Weights of a small GPT-style language model, trained from scratch on English Wikipedia.
Size: 9 layers, width 128, 4 heads of 64, MLP 512 GELU, vocabulary 2048.
Each number is 500 + 50 x the weight over the matrix's rms, rounded and kept within 0 to 999. Layers, rows and columns count from 0. Numbers have three digits each.

# layer 2 attention key, 256x128, rms 0.0581, rows 95-120, columns 0-127
405510511422448754525494544469551330467519494542553476547480425476530523468489515578488504572495517456483397657444458496550418467568604532415530457552379479530674562562460501458473449561481502213480592519453460478486592552404478436513571363537452574454446537528550514487448532485404519504547505539592490498652446438574473554478425603523605473354485532463405532522476726514485511499502
520595452548465425447511509528508577481458536444448513527436583500459457505511440555435532488524499524493435430589438462491562572474502488596432544489551539547438451425494475546577477471564445591514471549443494476536505457543465551477440582506540412567466487465469451392539500475523515469457468515482535529501505510437493513508486423472472541537549513498513463521563483502516517445439
638567481550569240484486479521490733495465482545440518444485549547482513565489489494502527465506513524470631441539557483432528582457419505568471561486604489442313380468510499559484575456551465782523405486514522522460362449596588548519437681465572403500526431496435507516577485482579491530453501513453525503381528544409543423488506341527462579607520507513561482450525264448552467483465
580586438543366403441523473523604483560475543433527598590451564512456437423455515514495548475559461554518557418552443530480605576414517480588395484525550526561482464398518542535533472473544410577518473560470492453506480504545483587504367579456500444628589414468376409465502455450527504456478533487515501465518479477407489496517528454458450534537479546485564416539592441505513433422465
479491510467432691488504512456486338503545504509552521467490404442515514402459506568467448497522490422538323579446427543542479486571552442455548412472440482571640570542503517521482456513439512224465569476459467486481625567355499468482497374560421570536533541569527432493510484499415466488480473505570522506694471456525469557532554551441580495392466453486478471571456733495460479533493
593504465526548339451489495544538678501455523497488509462520555525496476546528492424489559482485513553448641407542574475424570545503437484557461556505585517403327426426516525539523583455514419794508396469498509487522365418629522536501483655464549461518508463412423499441508517540568511474517561477403497522313549532455528394517511421501438559611501552498537508450520275465547498441457
398506552450404684520484476515501332488507489559517465510472412480520508470476491532472521552503508485537376623440449498555425428548543477409532405511421492600654591552472515427524462532450536211458561503475478511514638571368422438501569390579481578450488537561524514514483503501398483507556486570624528477643475493582481560491521574453553483394502492480452494494474755521481506544541
491446581530543508568495475518497540399487481491453466473555506526525544638567483485527497510417530523512529524486538458462463467544482478530460478493444467455408521497463505467461557517452546558447513409575466522454435444572503505443639467449506502408491497518572600522500607542504474526521473538485454507403529533542553473495467514535504448530515489526468513455470439480514482487499
478507534541516564492449485536482459542481501510498489488460469458502514454504487504441452458526512475521407547463513510501484522468479509432529445525474518454544536495522470521501513506476507421420473505470471514522584524533469469473533497536544575487536512560484517551465464513477488485503523473513505526569502459574554500511497501475495491475552456498469484541471574510503528543548
525494489489457582511484540432528437497528519547472514443486471476550543483478513521497487486552454475505475520527458521498543464448469446517535493482500498469528502487550489456532494495456462465495496523465486507477498481457509474514506501509459505522496518578501433528470446443526450529473455495496505461583434551496486541497503534495550495457558414514504504521451575509446498550537
480508422535447402432539497482545513582512532455472579498458548503469473400460512450483541516504483480472500436579481553479572550438481452537462470484495541516478477438504546475550503466525422538538497516453526491436431575506548497507380555493515462619533506523418396489504420514543515526403457491434530490546512486444450469502522472460465528547504554496550461524528459465487496475475
443463536455532660548483509458501455464541489578512492490534437458522530455487526523515471560461461490526466575484536483554472415579531466464535469541422484552514515531547452534480459549425600321468539515536476500497566492380488452505550430520464541479457509549577557540476504470444501493516498527547489475536459477495450506468530552474548486426501487480446497523508621514523496555588
485443549464433700538479551429520405467562516539568458478486431495532531412498542546532507592455505508505385596440490499509449430545515491422511445514374481512636568578510462503524438544452521243452558517532516504483587561378481434505569357561474589440508543561531492551505533514429463517501495483554488471636504466546465540474456616462567504402444480476488473507462722525484476565540
466413533495629547599489505549442520496522428563540419486474510494448553547479509479483476491484523518524475515419534480516419467518515533412587494522497480456514611597506451511521564554455538447461500483534464546593564462478482398483591439502452527416417526461570593553472515496441496502588532486485474522508525472516511448530434562536496443492528487496467502477399555548539542567506
550466471513525576537469511484469475418531448553517432473477465455571574597513489532546487499513499473477482604437519509532482491583490527460607521490449453472564549597490487476467512492492573442443500457533448521456540513445535460517579449489439569372473540479576546558517512479426526527542461512499478541481546519587522539504561563473525439438487489484460549451513568495482498529558
557538512522456527494569516515462532507434504470447497558505488525502501528486478506474477442501486514505428453542480509527537569484440461495490466486532483535469454503515496524587511485502465481477529507489496478519481540493504535499445515514492493506565440490479523494490515508490493532487484570489532505554534478543491536501539499505518515488510520538492499524516545486485495524450
461502468486456608548488497504546398482534529497576474474517402528468497448517468553549523549462556497483410594491580508534444473507548476405445503490355519455524534548518458499488522501499511329505485552524544540540548528469456497513516446558524560460523529511535504543432502495444498467520520596543480519566510460518509531478430552480480504417444506490468507513477618543510494541556
515493513510575289494527481521484641512463456462452481509500571522486472586483522439458463456523510480488616425515535491424513521499408500542500537544599524491361441502490542516488535490528485720487470485513503484503426447620501530469492575483579478491458472478489467481527485506569519487514501515455532541303502537512530468517529440520406502589513510531496538502512312483521542464472
584556520552553254449559463557529705516484493475461528514526607542483460485526551420508502474513500582520623364576509477440539563440446498568465537476581533456357424499503487518488581465497485758526450521483493523487339394573498543522421622470545391553502458450488468536538492539618520522429506442421491505318534567412542416480511442546405566638527520539484468447517237515544494481456
497576440536456559438481476447531497544525473521521547521461511491500461444454487442495494511550513490563478537511438577531500544479488511496485502528490487444489507503574541610518479483430526531470490551514484489435587514479500452496375525509524463540535440472446446442501463460492514532466415487520484457616516465574500487542515516489521521530478495476521452506546558475491483510543
479455471518569474518516492509500563502521439509497500519483512548526522529452550468546503486486514512503546513472537494479520503450447464489527560447509511440437511490487537470514514506495505633530518440458507489528493453598515485483491538526544467501480593503559488477516543467544485471529450479460476542493556478477522455498492507480437509561523508475505578442523384499480510497422
570491476518585275495512509561490681469433534463464489494482579504480508588484512439502501459486495524422644474542524487430562531503455521605473557489616508401305430450489460556508523441466471814537409492526506505516361411620535528471476608418577462495474430444481504467479529510573481507528554444420521529283523570494536444515489439493468503620503501524533482460514275493560521486446
551554510520465407486550465509576590500471539453470542497470514524527460555573444437506470501537524539469511472569514542406525554488488503559428521469490507458471470449531508465493499475505443674496490478483505480445365491579472512485422594507531450529506472457477480514511516499554471473443452527453456530430467551427471513536479450487523556608474500540456508525555370460532560496419
558534486517505460461483499498492589499443488447479507444468510490491484582537438480477481442550482510450573489517513497433518575522486529497464496531561481504435448476505483560503500451566479615472411450507485506489438485550534506436487587476508423461521447529484570483519512521558506529491494475446534513424534494526570485524501492573506487525500527586523518509530426506570456518441
471500466523450464508518535562563544545543499474523516533477498525463487502505477494465547498486513555495504489513487551510478520497480495507508522522461542422562521525467532521471500479480480475556453494470507494478501495547493490501444490484537404528505480460448491476502514496501486519498491425521520499506472475484480513490503512442473513490547480491565498482507557486482519529478
498523585441484678545475552477498354468563512549550468509496437529466523398471535585488510535483495503551436527491486486564509416533516535438480427506444512522671552550515519485489475517501512257492536511464500472549619533415519445471519413536474532485520530502524457515461490518441495488489524488573507460626504508490464520493530537495587497418492487530513502518466674529491458494515
# layer 2 attention query, 256x128, rms 0.0581, rows 96-120, columns 0-127
525551514512541417443555501538466560471538483523526483541531526495555479568514532397582569482548479606483480517529499470472494485530468508480522525416496454467503485510505534399450521438553580492503486483529569500423416501521509443464609541465446487496540640523447516506437485479565535543536507513501505496450514510436485525494513518534486474550489550482460502460480407505484530470523
455335492520528564607483534552429565543539559557513368555443467540498541518484479546461467440467646487603588495596472512521525450511557542502479467506507515394382493505475507534523604588382505527567464505554496443537451538584563539510491509532556518361418348528495627517535449549522569441553531434485469491503534542511566455557421556525465501534478521499589665483564447465509536538453
525598606547573401461540601488472626569482492497482533506540515502510537604501451461525527382476520606465579360554489469420528530449460554489431512433537493530432493414511424515494476472550545684533455450550476442526431437567583532412519536506469485436511526454500447493493544537530498458425491543418458514344492447368480445503460402524455539606540533534501526483552339506534460519447
518498393446389470461558510521514433477489467440485589494518526461487457486538455368506618516486511463490448452540517515461553491459454505518546534602512552468445396505462558536473458569496473553509488561465491416516551490439423469572445527471509427586520514429468471366442444470567505503463484472543529487560476450452436529456504482588541447500476537506548399559491419426398492449556
429451566532617443530484477516456552509505451540453399511464478551507483510528492607479426423457580534557585510561460530526479547561544496426506523428520519494472557527471503484470594507536490492501495475615513503524462523565548507433480461525498553371462426556539514665595546549487506487521541482482506500362572492616579538516420503458452558529494495447492642432510482548561569503440
504440402547344573489463446464547453523498563506572587455460461507491426420566525510490572528497463472552464504455573507512564470420433485471546558562441545552560555477506557529449444522467454458562473478439523557462487469377355483480427490497544428609552439538518462411486469446519419448515506465542522470582401422545483502507624559516551476462472449553516417467407596453424439467490
421473490513514512531463415433540476516522534505526483479433456500510546446469547628472427485522506475612499555491468512544528518469594482447604513514480491474485565571499583480512540517427576461488463524484477481558515512465470549536503500522478498529490441549511465515483486458448488520560527478530485521505515445543528495532565568537477445459518505426506555423494595565546471522474
471531485467494498466530509492500481470535512494470501522572547486484504454516469525552524524573477511498486494506510508485509492525469508512488489535564484532532491533473567499532462475535471480535505529480538492458470531451471446546510456479532528510527523465429520439519531447520543506504488523501548545514510558494452491527544456544474454499517463497533468442502528445493500438515
526482460509490520533550497527500470526436490500461501532433539495492493466555461577519519506527579442464488474527451506521477507464510527527458517496457521490490481533490563540459514513469472539578497532499465481537471521454510525493487488512502482537525493530548548388543465497522468479459491482565531467524513531513501452499460489481490552504442499453579496510488501495424510489497
546475575526456436506519514493476570525437446505499510491554501481522458544499459494482503423482534535433529455503478479481470498515480484479501497501499527462481480500517513538531576549510442553535465494552489499515485457530542569501465468539511484477488478478577543428537556523508470477506521524523431459415491468459483474455458410497473532531517465513537537517502359469475503486460
510498475562406581520467454502514438526498523517517516549452479488517499446495529519455490540518529456507479506522459519497565527486505550522482497479480550538559473474553488520500497542478438513567535514467518514555512506481479553515506524490490518536521464484482434509491423542518498482453452451525543470541486469516506506527532543525547482446504468502550484513470511517450508471517
465491446523374581495488453453495391572520514497534553462507470483503466332509514516455525512543460391569509464521492493506558570501520546474478502506497561534530453495504540512496507505474512463501522539465481471621521481392419524478367483490518512549507435525499527453513466496518493483465463574535526455585461489604470467487525492419476496492471497512541476582444581444461449448484
496573511471443485442456468487542389429559512413475488517545464443542501411519544533489509559471450517578498517487547531502525471517550544501429531482507458570542493549455532527507398432584463373483536521500560562440493573469471447560517477510532548476489549494431422565474524498464553535476463602465547524578511543534517552542516474500575467459502482504505434504469529425484457491548
445402444423466573525549510490579431468494477431485482511476480496530488454517492536468536511455495405585442521489511499539526472486492554517511509538490543492505504537461525562482460528485441434516566490462506510487496534437497412533490548517550472535478461454433519527517435483421474509569472470501530553555488489620532549501503582555528461465519470493490487491497583522495509468503
511522496470465470525520480500550512512512507518512508446540503456527515514526444486499510554443538516534493531443495491518531466475515485510474485539525520471475496466562502495454469458504510506475502538527534497518485499484467458498477467483495514479457496492495537479506494465457509481531494514489487485489500525487478473498568479501487480487488546511532498449522475542521451494521
443467564584404493481424502484533503505491480472471515488496531513463469415479506610499500559532415515567506514489515533486555493513456484526516538441506481555559553476538530523490499532485535447485548521454533520527483454472477500487424465506455548509442477515468399545487535498457534520434518477438577511497469560527486504511553525450524517530492473548479511464464544542487442472477
526460488451598505480455446493418532457511487486533456515601494521537553583528502483496491453488524525421456576482526485526420437506518492493516456495511451420504552532495452468544538524525505508488460461559504502413546515543526508534546498475503502469528544484561612532530565522519517503555580501515421476518513481496515502483452421572501428488525459466445502486510485502506531526492
587404400606509453532399513543433560522502558549491380521450446566502603588444426559467457402467663476538566510535454454427475462523606543558406494519482536496408457434538500543599597512454489609593473490533446466540488511610591577489496547531550543349506444496447570502578476558472580518513517544549452424452609475440538452496465420466478581520498456457585697541630487471495560531454
532492525496438558526547509515500537531467537526507500494511551507511507496517477514474518509520559444534507397524484516488491475542491509459514405501596534464507441482463479467510492581499452543526481518512514522525489533453523504567526488493510505511451463504507494399529459479484448491467500491519463474506486505513535447483474439589416439472488463558608527484486450457476502514515
525478507499456467503412486529477549553501566460518480470495469516499498567505486542501434453483534489468488515512474495540476442569501476463536444546484468473493486475483485472493491531509511477537491453516436510467500529493506559449533520453536481480460383503488459542543475520464458541536504558555470487471544457511554478489531506521474482539485463550470488503538568519507543529454
485476506481684507535533436512493471445519469515471390505468503524474548527480514565487476480524554543512526541548458488522409488561551489480488500438466484455466516604503418448508551487557552455446472529530522528444443463543576475539553530508472593410499552529558604620584528560527510525550551532528427532464575527553570436525431506466476515488552500391509612409513486532472615544514
491440519521550507498516485502513520476472478521465500517448474494474503530482465524488511436475542417434513496506417447482457496513513490436516461458467497472452498528538535476556640472459555562430490553556484450443515520522482526474504465475500483513504534540586541493476558498488518502525506483543449473435512486488512462480471585495463507507494514450531587475531387534518516537478
450510514462635506514591489482501515484559455491488491507515538498506502482476516495557556514500479528535476507549506560501515505535506516520549558432499475501473517625445561441511467488520476467455451543560565502468461525480496466536562478446496543480542564489497536533466506396525499499500539467524454553500452511514497514521486510533449459498462487479474480464535485482504489494512
527528544481506514502548524504515451458501482457497494493474458483495449515472540507497525498537471482460549501513518527444467474488545485485480546459541482538441504510524481538544493479535517541489526476507514491484485534538497515449503535534515484503447499500534486471510501524467502496492488550494475473521531533450544503475482516469493573515492477510482471477493474478560534464488
517575499509423535506488562518544443598508494501499530500531445497507504442465510386506552513470462481516492454502520540455566527473493518592487570475459563571510462438477471495475388453500524532535501474504502507544476508479450497485458417556519460513501518493478490533487486499546545517423458490473492486514432532511491533501482500451521534527483508547558470562480519393498468529552